Each number is 128 + 32 x the weight over its row's rms, rounded and kept within 0 to 255. Layers, rows and columns count from 0. The size above them is the row's rms in percent of the matrix's.

# layer 6 MLP down (transposed), 640x192, rms 0.0835, rows 285-296, columns 0-191
size [105  93 101 102  95  98  92  94  92 103 101 106]
[[132 124 119 174 187 121  98 117 139 150 165 132 142  85  49 132 109 111 102  98 125 100 158 105 137 160 168 116 202 166 121  91 209 138 125  89 118 203 140 131  86 143 116 203 128 144  97 119 127 111 164 144  70 144  80 108 123  92 122  91 123 171 104 117 140 115 157 139 137 107 156 190 160 149 111  90 146 109 153 117 182 185 150 122 132 110 102 146 135  80 125 197 154 220 166  93 128 191 110  76 110  97  94 162  92 124 182  86 153  97 149 100 110 108 137 158 122 120 158 103 163 104 152 149 133 133 133  96 112 140 139 134 120 107 137 134 177  90 106 104  93 138 160 102 169 158 160 144 173 178 141 160  80 161 102 155  53  89  92 106 130  84 190  48 149 183 112 126 130 142 106 132 122 129 146  99 172 139  70 156 126 154 101 105 151 118 118 177 127 116 108 160]
 [137  75 169 121 136 124  89  80 155 114 147 193 154 118  89 111 112 122  73 117 120 117 141 168 113 138 112 102 103 119 110 116 179  96 100 146  64 141 168 117 138 166 179 171 143 154 109 103  83 107 110 157 133 150 108 120 108 107  91  95 134 107  98 115 105 141 124 172 182 101 190 161 131  92 174  98  92  80 120  53 142  84 147 141 106 199  81 100 125 163  77 190 255 130 120 156 116 132 134 104 110 110 174  95 104 121 148 145 132 115 115 126 149  65 126 111 158 108 155  92 156 148 188  68 162  92 102  79 134 167 112 153  92 139 153 158 166  79 131 135 138 142 128 127 174 141 104 201 106  95 128  78 125 140 117 108 127  67 132 146 102 177 138 163 138  84 114 173 139 151 123  79  86 108 196 122 177 113 146 130 128 100  90 156 132 164 155 145 156 126 149 125]
 [ 91 152 117 156 101 113 148  94 133 135 181 128 134 119 152  91  93  76 136  86 107  88 134 131 134  93 133 137  98 125 138  97 105 115 165  86 101 151  41 131 127  88 116  77 139 181  72 158 106 137  96  84 145  91 126 148 135  69 122 114 132 159 137 186 113 112  64 168 193  93  96 157 120 171  75 162 145 123 100 138 154 146 104 128 151 127 116 118  86 163 188  92 146 125 103 140 162 152  95 122 142 107 125 129 112 141 105 129 111 101 137 132  93 128 180 122 138  62 145 158  86 100  67 174 114 189 136 155 127 116  57 114 138 144 167 113 204  58 162  99 116 176 139 111 191  97  47 102 112  42 139 191  82 163 136 110 125 143 133 119 140 150 172  76 125 109 144 198 103 137 121 147 160 118 141 119 152 146 139 117 183  77 134 149  84  85  92 149 143 138 120 128]
 [118 141 152  99 145 134 119 173 170 133  84 147  80 130 144 111 137 110  86 139 108  89 144 162 143 133 144 169 141 167 157 128  97 190  92 209 148 111 131 163 141 137 165  98  91  73 113 111 139 140 130 114 123 151 123 148 138 114 150 115 124 151  74 165 189 108 147  92  92  78 135 119 124  87 104 141  96  97 111  92  72 141 107 125  96 161 119 168 158 126 163 129 160 165 124 138 104 180 107 112 111 115 168 100 102  72 104  77 132 170  90  36 125 155 116 147 158 101 113 143 120  58 174 103 111 131 101 147 127 178 120 164  71 142 108 158 113 119 199 204 191 126 133 164 106  39 101 133  95 149  69 128 130  43  90 118  94 117  25 135 150 146  97 103 170 121 126 145 140 139 107  87 118 163 162 133 145 200 110 156 132 132 122 148 108 116 123 183 132 121 133 107]
 [ 82 159 145 161 144  93 164 150 129 141 103 182  87 163 157 156 132 173 108 121 154 155 126  90 102 148 143 159  89  96  98 108 150  88 133 122 183 139 190 114 136 153 130 141 208 160 133 179 122 169 137 156  99 135 142 177 138  97 147  58 149  69 123 146 122 129 127 137  95 121  97 141 130  43 126 126 154 108 134 170 135 174 121 230 132 121  85 143  85 166 163 124  52 135 151 111  74 105 112 134 152 185  89 120  70  62 121 123 153  95 154 164 156 114 152  99 132 134 163 149 120 146 128 101 132 128 103 113 129 166 153 178 146 143 100 148 174 190 121 142 143  85 124 171 153 110 100 156 143  98 155 162 139 137  89  96 170 110 104 140 131 158 144 121 105 128 119 147  58 111  66 112 141 130 131  56  63 183 126  58  67 137 144 116 165 130 128 101 163  86 157 107]
 [165 105 198 114  92 116 160 124 154 190 128 130 148 149 109 115  98 160  97 137 155 120 140 137 136 125 153 147 139 152 115 119 109 190 136 139 150 100 141  66 122 134 148 155 113 134 105 142 173 192 107 137 148  84 147 148 137 127  83  89 145 153 170 174 187 130 141 110  94 213 170 178 118 170 142 148 109 159  88  89 140 143  94 110 100 181 108 162 152 105 148 125  11 107  95  83 138 158 156 168 136 167 161 105 105 110 186 147 125 111  99 116 124 140  89 143 149 161 103 130 171 169 134 119  75 157  79 140 162 137 123 175 147  97 166  87 103 137 166 147 185 126 115  92 125 165 160 110 134 153 123  96 144 124 188 165 123  87 168 149 127 152  79 118 107 131 165 117 163 145 248 114 175 138 130 177 153 142 117 159 108  40 191 132 111 113 142 126 139 128 144 109]
 [100 119  59 113 151 154 134 149 131 131 108 107  94  87 162 162 127 128 114  88 102 124 139 131  72 123  78 149 162 142 136 155 111 181 132  78 135 111 102 150  94 120 114  94 114 147 137  89 124 130 155 104 110 126 142 161 103 158 143  97 130 149  91 163 138 159 130 162 123 167 174 157 162 164 110 127  96 154 111 155 115  98 156 155 101  72 121 107 132 177 117  88  93 112 109 138 149 139 108 135 147 115 111 132 140 103  78 158 151  78 165 177 167 181 121 117 162 125 100 102 123 151  84 104 118 155 158 176 152 144  51 150 117 131 208 135 131 112 141  85 167 151 160 147 128 160 158 131 150 185  93 129 137 113 112 143  71   0 190 120 156 143 111 153 146 170  89 138 164 134 202 142 129 106  85 248 147  73 134 137 123  43 166 144 110 119  91 164 138 148 108  73]
 [111 117 131  82  90 137 123  84 133 101  88 152 123 105 112 139 122 179 103 194  54 133  84  41 131 151 147 158 154 136 134 111  83 106 139 151 105 150 171 127 119 144  98 138  87 150 151  78  92  85  88  99 143 145 108 124 180 140 124 111 129 109 130 139 168 213 155 112 129 104 180 137 118 193 151 166 157 132 160 127 153 155  61 112  91 149 144 124  98 105 107 118  11 105 121 111 147 133 133 172 137 147 117 145  77  85 138 145 157 106 124 153 158 138 104 119 162 164 141 123 168 164 127  83  85 167 175 109 166 166  71 134  98  64 157 117 177 167 167 143 141 151 131 115 127 112  92 165 168  73 153 133 170 124 104 175 128  24  92  98 146 190 133 114 126 132 102 139 153 110 126  86  71  86 158 160 126 158 126 147 134 180 118 133 135 132 109 138 142 174 159 144]
 [136 129 113  81  87  58 164 151 120 152 179  92 167 133 132 146 127 154 137 108 113 150 182 102 137 147 141  90 114 102 102 109 120 117 147 131 168 134  67 117 134 114 124 194  98 141 136 136 146 127 151  71 103 116 127  98 143 171  66 153 158 140  97 160 149 129 116 149 159  72 145 106 154  31 144 123 138  97 132 113 111  90 124 103 155 112 151 182  76 138 186 148 255 147 137 122 163 118 172 141 109 117 168 115 150 135 189 125 152 147  74 131 102 101 107 121 206  86 156 123 132 109 141 164 119 131 136 106 111  93 115 131 162 132 160  97 129 140 128  85 171 150 103 155 148 101 178 137 155 132 103  47 132  81 148 108 169 131 106  45  83  94 105 145 120 102 107 138 118 109  97 163  80 117 101 162 151  50 122  86 141 126 134 159 135 158  96 139  77 165 137 131]
 [ 77 149 139 166  79 128 125 116 133 113  73 150 115  79 152 130  77 165 136 144 128 166 121 121 116 144 172 139 146  59 133 102  88 108 137 158 110 106 103 134 181 171 157  66 110 156 109  87 132 159  59 138  94 130 165 108  65 148 102  91 161 184 146  54  75  65  95 142 182 143 133 109  84 156 116 137 126 201 168 143 142 119 117 159 136 117 167 139 100 105  97 116 233 136 127 140  96 121 148 136 126 134  88  84 160  76 144 173 196 135 134 104  99 138 122 172  72  92 134 142 142 100 115 107  93 125 157 127 101 136 113 155 166  99 139  93 152 129 127 137 118 110 146 170 170 181 158 144 149  69 113 128 106 126 165 141 134 120 202 108 180 182 130 152 143 151 129 152 100 125 176  75 131 129 101 202  81 132 159 150 158 133 105 187  76  99 130 118 105 117 110  93]
 [133 118 153  75 207 106 113 206 143 122 135 122 148 143  96 119 121 106  88 135 134 142 169 135 179 137 181 142 143 126 158 167 119 146 154 161 147 107 179 191 124 143 165 183 113 186 180  65 178 133 120 167  78 128 113 135 105 124 181 184 143 118 108 134 106 144 128  82  87 129 113  93 118 152 157 101 117 138 132 101 111 155 157 119 179 105 109 201  84 128 157 118 118 162 108  87 141 186 147  91  51 153 152 193 154 106 135 137 142  78 138 151 103 148 106 119 129 117 146 211  86  94 188 140 125 143 107  87  99 130 118 152 100 112 123 145 106 106 143 160 143 133 135 159  69 122 144 125 130 162 165  94 166  82 142 171 104 143 160 152 145 178 104 128 191 126 137 101  69 165 134 107 125  62 177  65 129 138 158 120  64 129 103 117 132 107 178 142 164 102  64 109]
 [107  98  96 121 129 127 120 136 134 121 186 125  76 149 181  83 116 160 172 131  95 171 119 139 107 112 111 103 137 165 188 118  94 112 108 163 100  75 156 102 147 127 118 169 130 173  65 111  65 171 150 137 135 127 127 113 130 133 139 138 158 147  77 114 120  98 102 100 112 134 156 161  97 125 105  87 125 176  69 135 170  70 136 194 135  81 162 169  90  95 109 149 125  97 128 100 139 119 138  96  84 138 147 127 121 113 147  95  84 102 133  90 118 148  64 162 160 128 177 105  82 145 126 106 126 122  94  87 131 111 123 121 140  74 101 130 136 161 200 176  90 186 146 168 132 202  87 137 161 114 185 115 169 127  89  89  82  77 132 104 159  75  98  35 162 133 143 195 175 140 144 177 101 178  87 110  94 106 128 139 136 141 155 140  94 144 136 127  70 144  84  76]]
# layer 6 MLP gate, 640x192, rms 0.0922, rows 286-297, columns 0-191
size [101 100 105  86 102  91  96 105  96 104 105  99]
[[142 131 122  70 146 119 121 169  91 144 103 139 122 144 137 123 200 102 172 168 158 143 154 155  99 141 191 187 157 127 123  80 108 142 141  85 126 144 113 143 141 149 154  84  97 105 111 128 148 136 123 130 153 141 131 143  92  92 113 170  92  77 164 138 120 151  94 113 101 178  86 155  66 152 198 196 130 104  83 103 143 133  83 179 129  84 151 151  98  90 107  59 131 126 100 121 152 125 134 205 178 119 134  87 143 154 184 163  68  84  96 110 108 152 145 128 192 221 141 109 118 151 123 144 101 128 182 127  60 127 134 149 132 174 134 132 106 161  81  89 162 121 140 122 137  98 182 149 104 162 121 157  87 131 132 109 147  79 114 149  75  95  95 131 111 134 119 146 107  52 183  87 138 111 126 145 134 152 109 125 101  88 150 145 162 146 131 202 143 188  83  94]
 [193 149 100  71 129 114 104 131 103 122 129 174 226 130 150  94  58  81 121  77 128 178  43 117 128 148 174 143 115 140  67 120 192 127 108  78 154  92 169 132 137 149  73 104 154 174 136 199 111 161 123 179 159 154 149 135 140 150  92 159 173 119 113 122  86  96 110 126 177 145 141 170 137 145 114 155 135 134 145 148 132 143 116 104 135 105 106 144  99 128 229  76 113  81 157 110 150 104  81 139 138 126 124 117 110 121  91 156 127 103 117  92 109 119 160 126 135 101 138 129 152 135 116  80  90  86 155 151  75  95 138  87 115 135 170 159 139  70 145  95 121 120  82  95 157 102 151 124 141  62 166 186 154  98 108  89 125 144 148 106 124 121 140 134 124 144  83 140  68  71 116 174 125  50 170  90 127 153 123 138 135 120 161 107 129 135  90 184 106 180 113 142]
 [142 156 121 112 108  99 172 137 147 197 149 125  94 102 175 119 105 131 129 137 159  94 131 144 107 129 184 148 116 106 100 138 114 144  68  78 115  84 150 103 170 156 122 211 159 141  78 117 165 137  37 174 106 126 218 121 140 122 102 139 152  91 109 161 152 149 175 111 108 126 162 159 136 148 154 138 111 119 184  64 152  84  51 100 112 130 142 148 151 109 125 171  99  96 116 149 140 106 102  77 114 100 165 132 139  83 130 112 137 109 103 128  93  80 140 169  69 110 147 101  94 157 139 101 130  91 169 139 139 154  85  49 162 152 172 128 111 115 152 107 141 158 128 104 105  71  47  76 115 101 141 191 130 110 155 141 105 133 113 137 140  84 108 154 111 157 105 129 165 125 110 144 143  99 103 173 105 155  97 123 170  61 157 128  61 148 156  76 181 106 139  80]
 [133 209 100 171 134 185  56 118  86 156 108 142 155  55  96 120 146 123 118 103 148 101 113 149 145 173 144  82 105 113 140 119 151  98 120 138  77 164  91 184 126  87 134 107 116 142 163  71 103 125 191 136 152 132 176 119 107 110 156 113 154  86  83  83 175 141 100 153 163  71  89 118 151 173 144 103 124 135 130 142  70  93  39 136 150 165 139 133 107  67 101 126 145  77 139 127 125 146 131 128 143  98 165 146 149 142  98 167 156  64 112 181  93 115 158 150 154 112 113 146  99  64  73 117 114  83  97 163 127 153  51 182 121 130 130 144 127  93 108 187 160 140 122 105 197 150 106 152 109 125  86 113 129 112  98 107 108 116 134 114 107 153 166  91 155 126 141 135  82 108 149 174 138 137 149 118 127 125 143 114 152 107 109 114 133 178 101 110  91  63  74 217]
 [145 113 157 162 111 119 140 103 168  91 161 121 176 146 135 176 176 104 108 126 146 159 126 103 149 115 113 120 146  88 126 179 123 136  95  82 158 105 147 139 123 105 144 143 109 129 136 127 153  90 160 156 135 111 109 158  89 106  56 127 158 117 159 180 120 126 144 112 102 122 141 118 182 148 115 151 122 156 143 121 191 147 104  99  83 102 125 125 163 108 156 152  76 152 114 114 148 145 174 159 153  96 101 145 213 129 103 148  50 149 133 172 165 125 153 120  94 181  72  85 127 126 143 132  58 119 165 162 132  91 108  69 136 130 164 111 146 124  71 128 125  72 107  85 197 139 155 134 153  94 141 131 146 179 126 103 190 107  95 163 121  65 101 179 105 102 145 155 218 101 146 157 181  87  86 122  62 170  96 115 187 100 120 182 124 127 144  41 175 171 130 118]
 [137 126 178 148 108 172 125 101 122  79 124 153 173 113  45 152  74 122  90 121 137 158  59 125 110 149 151 128 137 120 109 157 173 121 100 156 121  86 126  97 204 104  94 223  45 143 135 190 127 137 147 143 112 103 132 166 189 136 123 136 133  93 176  97  95 209 122 121 142 124 140 124  65 185 189  85  79 177 118 115 133 161 118  96 151 148 143 128  85 176 192 102 137 118 137 115  77 130 114 108 152 147 136 114 145 119 141 148 113 131 124 154  99  32  90 139 141 137 112 141 102 121 120 100 124 116  91 140 165 141 153 176  79 180  93 142 157 120 121 137 128 113 112 146 210 175 125 151 163 135  94 146 109 118 124  75 145 135 134 110 129 106 119 152 149 143 113 141 117 100 129  81  95 112 142 109 116 112 148 120  75 158 133 158 194 112 162 201  94 152 134 192]
 [ 89  65 162  78 116 103 149 134 151 144  99 129 123 135 153 104 137 108 150 168 137 122 105 154  91 143 154 123 137  58 142 129 175 118 130 146 127 140 136 107 114 178 121 147 136 159 126 170 136 142 154 129 204 174 165 159 104 163 184 145 116 123 130  72 128  85 158 145 158 101 120 125 116 162  70 139 122 130 103 130 121  91  72 141  85 124 121 122 108 195  78 136 168 146 143  66 158 152 135  86  85 148 208 132 112 179 144 210 160 107 200 153 144  85 139 120 159 116 101 144 110 139 132 128 143 153  97 175 107 124 119 177 196 106 124 141  67 115 141 160 111 115 107  55 117 209 111 157 123  93  64 154 166 141 122 159 146 141  94 196  81  75 149 115 104 162 144 148 188 104 112 184 184  82 155 102  96  86 175 153 137 145 104 123 110 149 165 143 112 111 131 155]
 [191 114 115 120 114  95 174 115 177  76  77 106 124 109 157 116  96 130 180 112 128 132 102 146 138 147 196 131 145 142  68 104 134  88 152 102 126 121 139 150 136 114 100  96 115  82 179 149 123 144 166  89 131 116 159 121 181 173 162 139  81  98 135 149 135 109 140 113 133 147 139  92  75 127 112 126 119 152 154 155 119 135  94 143 133 131 122 150  93 155 185 123 101 144  57 130 119  77  87 141 148  76  81 164 129 152 124 174 129 108 152 130  86 146 103 130 117 147 135 160  94 105 113 102 170  76 168 137 129 137  56 169 115 185 159  97 145  80 146 134 181 143 125 162 172 132 171 112 117 137  72 147  72  88  95 179 116  79  72 151 151 102 139 133 132 166 170 155 193 109 128 125  95 114 157 158  69 194 118 208 137 123 144 115  71  70 140 154 186 170 130  38]
 [154 138 156 161 130 100 129 124 158 127  97  82 125  48 148 157 202 132 182 131 131  58 120 103 145 141 116 153 159 108 124 108  86 118 175  77 135 157 163 153 178 120 125 148 160 140  81  95 140 109  99 140 133 144 137 137 101  95 146 141 136 138 194 126  79 140 103 141 150 149 152 139 119 120  54 106 105 120 119 157 137 102  81 144 113 111 104  81  91 119  86  22 106 135  95 102 110 112 118 117 205 165 129 116 159  79 120 141 118  97 132 125 107 186  99 128 140 161 114  76  89 104  63  88 101 124  91 142 146 111 215  21 125 106  89 112  78 104 139 109 113 143 122 144 154 132 128 139 132 116  76  76 111 149 161 168 127 149  93 166 142 136 122 111 143  97 143  49 146  98 193  94 193 160  97  94 145 182 127 120 100 152 122 158 113 112 172 117 153 142 156 128]
 [165 106 124 140 134 146 148 126 156 112 141 194 151 153 125 105 136  99 145  96 218 162 105 143 103 131 151 145 137 125 112 114 170  99  72 184 168 101 172 114  80 132 185 136 108 115 139 123 118 167 151 143 136 109 117 110 124 130  97 194 146  88 129 174 137  60 161  92 159  53 108 169 118 117  90 183 103 164 176  98  27  99 157  78 164 112 107 113 109 146 145 135 141  86 108  74 121 140  87  96 154  83 146 131  93 133 120 114  73 164 166 142 131  96 102 123 172 119 149  71 148  91 164 126 111 166 162 140 150 118 137 161 116 128 147 103  78  82 157 115 115 154  78  98 182  94 131 117 122 120 147 192 136 108 132  80 135  77 103 114 126 145 118  93  59 112 159 155 152 141 132 109 125  89 115 134  72 126 146 199 188  93 137 103 129 192 144 190 160 141 159  91]
 [141 125 120 134 114  99 168 134 144 196 112 126 128 107 161 104 112  96 116 165 132 189 150 174  68 129 137 138 106 126 148 143 168 131 134 113 114 108 110  74 153 105 159 136 118 115 163 108 133 110 127 149 159 156 113 105 162  59 136 115 134 134  92 134  67 108 159 131 104  99 170 151 153 183 117 108 160 135 146  83 151 109  97 138 167 168 109 104  62 158 143  90  97 138 109 119 164 168 136 126 166 169 155 174 154 129  25 105 102 122  84 199 119 156  92 154 117 111  95 104  97 133 135 177 143 174 104 172 129 177  87  61 104 131  89 195 104 143 156 127 137 111 149  83  66 121 108 143  78 152 141  83 129 182 169 169 111 114 149 131 129  57  69 157  72 190 120 183 131 145 172 136  90 109 153 130 113 109 134 138 143 131 121  90  74 148  96 143 158 129 111  26]
 [152 153  87 131  87  97 145 108 110  75 109 163 157 114 149  84 148 157 139 118 149 186 153 159 131 196 208 145  95 123 146 110 118  79 156 125 118 149  80  84  92 128 132 132 132 138 163  81 115 147 162 126 131 117 202 151 110 161 101 165 141 118 142 154  98 159 140 130  85  91 160 148 144 176 144 184 131 140 194 100 129  89  59 156 113  78 120 117 170 183  66 117 152 172  84 152 122 111 135 137 153 106 129 153 159  95 151 126  90 111  57 129  74 150 111 105 127 134 129 196 116 104 103  74 133 133 110 124 127 159 113 113  59 191 168 112 147  78  73  95  96  82  68 132 131 114 129 120  67 195 142 123 122 137  67  99 102 131 118 182 108 146 129 183 136 138 148 183 129 128 135  59 132 128 137 145 139 169 124 145 130 150 162 151  79 129 124 122  86 186  99 174]]
# layer 6 MLP up, 640x192, rms 0.0891, rows 286-297, columns 0-191
size [ 97 103  99  93  99  88  98 101 100  99 104 104]
[[144 144 171 106 148 105 134 153 131  78 119 156  94 154 136  66 172 199 142 137 123 129 152 100  66 122 155 115 165 121 144  70 153 111 160 109  87 178 102 170 171 147 176  72 178 152 115 199 151 120 161 156 168 161 148 214 117  71  70  92 136 109 224 137  65 127 154 134 124 158 125 151  85 112 178 163 103  98 135 142 166  68  69 136 141 116 106 179 111 122 151 117 170 101  78 135 142 136 125 133 110 126  99 109 138  96 139 191 102 150 135 146 108  87 109 158 160 165 146 144  71 157 144 116 147 158 170 126 101 140 121 129 192  70 137 168 106 163 102 152 158  95 192 160 112 103 180  57  59 113  87 121  93 123 108 162 132 114 108 122 133 130 111 153 146 114 117 141 119  89 160 117 129 159 121 122 134 154  67 140  98 110  95 132 169 159 127 145 119 150 121 136]
 [ 88  91  86 148 169 205  95 111 124 140 120 103 144 115 112 129 119 119 165 107 123 131 171 152 105 125 147 149 155 160 143  66 156  75  70  95 145  64 173 106 120 117  67 136  81 152 132  95 162 165 118 184  43  93  98 108 154 167 165 199 167 140 116 101 162 146 183 124 137 114 112 174  88 181 105 153 190 146  92 153  88 146  70 135 135 110  80 172 140 155 123  94  91 126 161 123 110 112 133 123 121  87 175 142 126  97 132 165 129 118 183 168 151 160 157 125 120  86  43 162 176  80 130  67 172  71 144  79 139 121 132 117 185 136 144 108  88 147 124 131  90 131 149 119 117  91  89 107 105 123 196 176 158 157 135 133 108 176 125 119  75 123  88 125 117 127 109 154 149 131 140 156 135  88 122 130 167 115  81  93 122  93 137 138 156 123  99 112  82  97 160  95]
 [168  89 113 162 151  76 130  89 106 152 208 132 106 104  65 149  73 170 140  84 147  97  95  47 133 131 120 109 108 160 159  71 138  96  87 181 167 105 199 142 101 177  98 108 142  95 118 160 152 136 140 101 110  87 163 169 104 139 129 128 147 115 123  95 141  94 112 105  95 128 136 180  79 184 170 109 113 143 117 111 100 168  93 131 113 110 149 164 190 105 139 141  85 112 143 144 155 172 104 115 117 107 110 110 148 182 180 144  77 188 176 126 129 188 171 130  82  88 190 107 161 146 102 136 107 146 148 122 126 117 100 104 108 129 126 167 120 150  80 160 146 109 164 125 188 148 124 100 162  94 167 147 212 135  99  92  85 156 156 161 145 139  86 168 122  95  91 124 138  96  89 136 139 132 182 123  99 141 123 110 178 103 100 112 153 113  73 162 139  71 112  89]
 [132  74 156 151 117  52 119 170 137 163 109 119 130  97 204 154 169 108 156 152 145  84 121 129 120 162 109 122 135 138 120 155 116 105 149 138 151 130 142 159 138 114  99  95  50 135 163 117  83  96 111  90 115 129 140 175  55 134 129 158 175  81 130 135 121  97 125 125 129 129 173 136 152 109 161 172 198 155 118 175 134  79 179 134  91 137 111 118  83  55 112  93 129 163 169 147 198  71 125 123  36 135 100 181 123 109 119  99  74 130 123 102 139 157 147 127  90 132 123 111 161 115 168 153  51 178 175 151 158 128 181 178 122  92 131  97 129 139 128 146  70 135 158 106  89 117 149 156 162 117  59  71 195 108  80 180 131  91 129 122 149 122 137 140 129 131 154 115 127 118 128 100 154 169 172 161 124 127  96  88 108  83 146 145 116 178 142 130 115 183 161 167]
 [135 115 103 167 137 140  26 145 140 126 110 133 148  85 130  73 114 150 172 132 144 154 118 146 122 176 126  94 165 119  92  91 100 146 201 137  75 155 108 119 155  99 132  82 144 184 116 131  91 113 163 124  99  83 140 145 113 150 155 106 116 154  95 115  93 141 172 188 159 155 109 151 119 106 139 125 156 131 189 135  92 135  70 131  60 128 117 125  41  98 152 117 164 132 143  66 149 123  69 114 171 140 122 143 141 109 128 104 185 155 132 171 138 120  76 139 143  99 146 210  96 171 150  89 136 126 119 137 173 177 146 222 128 105 122  50 139 146 140 111 142 169 145 159 146 162 130 126 147 158 177  98 115  74 144 164 108 134 118 164 149 170 177  77 154 116 105  95 164 149 135 107 141 189 133  76 140 105 104 137 131 103 144  76 122 162 119 180 116 136  63 157]
 [ 99 150 122 142 121 130 144 154  60 114 160 189 192 151 168  97 218 133 123 152  59  55 110 152 214 114 116  89  97 140 146 151 114  86  83 146 143 116 120 144  96 145 130 101 121 147 122 103 127 133  62 142  91 133 132 133 165 188 131 186  77 138 136 149 165  93  85 145 122  54  97 130 142  37  86 154 166 115 132 118 119 136 138 122 105 179 175 134 108 113 138 164 176 110 141  88  72 154 168 101 126  59 142  95 130 110 172  99 141 107 123 121 164 117 173 177  92 149 143 150 127 127  78 137 114 118 100 177 150 102 106 115 156 123 102 106 125 173 113 156  94 131 127 170 131  81  81 122 126  89 105 167 133 124 157  84  61  91 156 135 106 155 106  90  78  69 150 128 104 158 116 136 156 168  88 112 133 104 172 111 131 186 127 117 129 127 153 122 149  74 157 158]
 [180 198 130 157 191 141 125 155 117 115 145 178 127 103  88 109  81 123 122 115 121 113 143 155 129  88 133 144  52 176 148 134 128  85 186 145 112 129  81 142 161  79 113 123 143 141 180 120 160 153 164 102 157 108  94 102 145 111 142 116  65  88 166 151 129 112 154  91 114  80  71 145 116 150  99 191 159 158 187 135 138 126 106  95 142 169 107  95 103 115  97 136 107 130 139  86 114 110  85 152 139  96 147  93 103  62 105 136  91 104  77 136 148 140 130 109 151  94  78 130 134 157  92 177  81 155 120 133 120  39 134  97  82 100  83 101  67  96 132 129 122  87 146 115 102 123 120 156 129  75 162 129 116  66 143  54 153 112 155 108 161 137  58 200  76 124 116  93 142 151 146 152 120 141 107 153 139 137 116 145 148 127 159 150  96 113 119  80 173 167 129 224]
 [162  89 139 135 150 112 144 135 216 155 106 210 183 132  97 111 112 137 162 110 111 136 143  66 134 125 139 130 115 148 151 147 140 176  79 102  81 122 153 155 138 160 152 151  82  46 132 200 118 134 154 136 150 120 156  93  59 149 144 122  91  95 137 117 136 118 125 132 143 154  75 120 113 137  94 143  92 169 100 165 114 128 116 111 115  83 114 170 173 157 118 128 133  51  90 195 129 112 138 146 172 108 104 142 116 156 106 149 100  27 129 116  73 148 114  75 142 116  97 159 104 189 167 113 117  75 191  73 135 122  40 156 122 172 104 131 138  82 158  86 125 110  97 125 147 125 168 131 105 114 133 159 106  96 101 160  95  78 125 135 119 102 177 150 138 141 124 169 147 119 111 153 132  92 174 117 120 192 108 106 167 126 157 152 113  89 164 113 196 167 146 135]
 [172 161 125 133 124 154 114  85 189 152 130  97 126 119  74 157  92 151 180 140 158 153  93  73 158 103 144 155 164 157  66 127 118 162 139 146 155  69 140 123 185 121 118 162 185 184 127 132  86 118 172 135  69 115 103 111 124 125 102 133 140 133 141 145  99 137 150 100  76 150 103 126 122 131 129  59 129 112 185 114 164 173  84  92 143 114 135 131 141 186  66 154 110  91 159 167 140 164 125 128 140 147  64 138 138 125 131 189  69 117 161 156 166 174  98 136  61  93 220 125  59 117  74 129 129 120  89 135 113 138 151  69 105 137  87 126  97 161 147 130 136 196 134 117 145 107  84  93 103 164 174 146 161 104 110  77 106 133 116 107 163 113 142 111 130  79 204 164 139  93 170 143 155 115 155 170 142 179 106 134 111 102 134  99  63 152 157 120 163 140 111 120]
 [128 120  89 133  89 145 127  96  98 113  98 126 145 102 117 113 118 184 131 113 144 130 131 104  69 140 127  83 122 153 118  77 129 112 107 122 118 158 134 145 103 173  27  99 179  98 170 121 127 176  84 118  78  79  92 172 212 178 109  63 151 168 123 145 122 119 114 105  70 144  77  92 140 122 173 146 131  89 110 186 187 200 143 169 128 166 162 139 152 137 129 126 134  94 151 139 158 144 170 136 113 152  42  87 129 130 142 175  78 193 108 167 154  64 138 127 141 120 149  91 143 119  73 192 150 130 140 137 130 156 154 119 127 180 120 130 127 143  94 100 208 160 104 137 176 102 136 112 154 153 140 133 136 123 132  81 169 135 139  85 127 157 174 141 116  89 130 130 169 152 137 129  91 144 140 155 161  46  92 109  88 146 131 135 100 125 153 112 162 112 183  81]
 [141 138 155 109 122 185 122  69 140 149 171  94 151 111 123  84  76  61 140 166 157 111 116 116 124 112 105 117 127 145 134  72 123 224 160 180  45 129 141 155 150 115 153 148 131 181 126 135 101 137 129 113  69 102 140  92  67  93 122 119 142 167 142 148  75  93 138 118 110 133 108 124 137 156 112 124  84 149 148 135 130 160  86 111 176 151 151 139 117  88 140 115 149  99  86 109 110 107 137 137 119 145 106 135 144 116 107 135 122 121 158 114 112 112  62  86 133  69 169 117  83 171 113 132 169 151 148 176 103 102 142 120 194  97 129 166 187 113 157 112 122 135 166 163 108 159 102 101 117 181 148 117 114 127 131 160 136 140  92 184 110  24 149 130 136 177 169 143 144  95 153 156 164 224 105 162 167  67 167 106 139 117 102  96 103  82  80  41 162 143 123 139]
 [123 138 161 140 126 147 120  94  78 148 188 124  91 114  74 161  93  97 132  91 116 131  82 123 131 110 112 130 122  75 163 104 146 181 118 141 126 113 129 112 145  32 180 163  50  56  81  84 153 137 140 134  63 130 138  83 123  65 142  79 138 144 147 162 101 120 159 103 115 117 101 128 170 146 147  83 139 132 135 105 110 194 155 154 129 107  84 119 101 116  82 158 100 119  80 145 128 148 126 144  95 109 106 107  93 132 141 163 162 128 176 139  81 147 146 155  75  85 175 153 118 204 123 114  68 110  81 128 129  50  78 110 164  94 128 154 105 175  81 135 162  81 143 129 145 186 137 126 162 164 141 150 108 137  94 124  65  91 116 104 180 134 100 120 114 187 140  88 133 140 167 164 167 121 110 140 129 170  64 145 163 111 148  86  94  94 136 155 104  81 123 140]]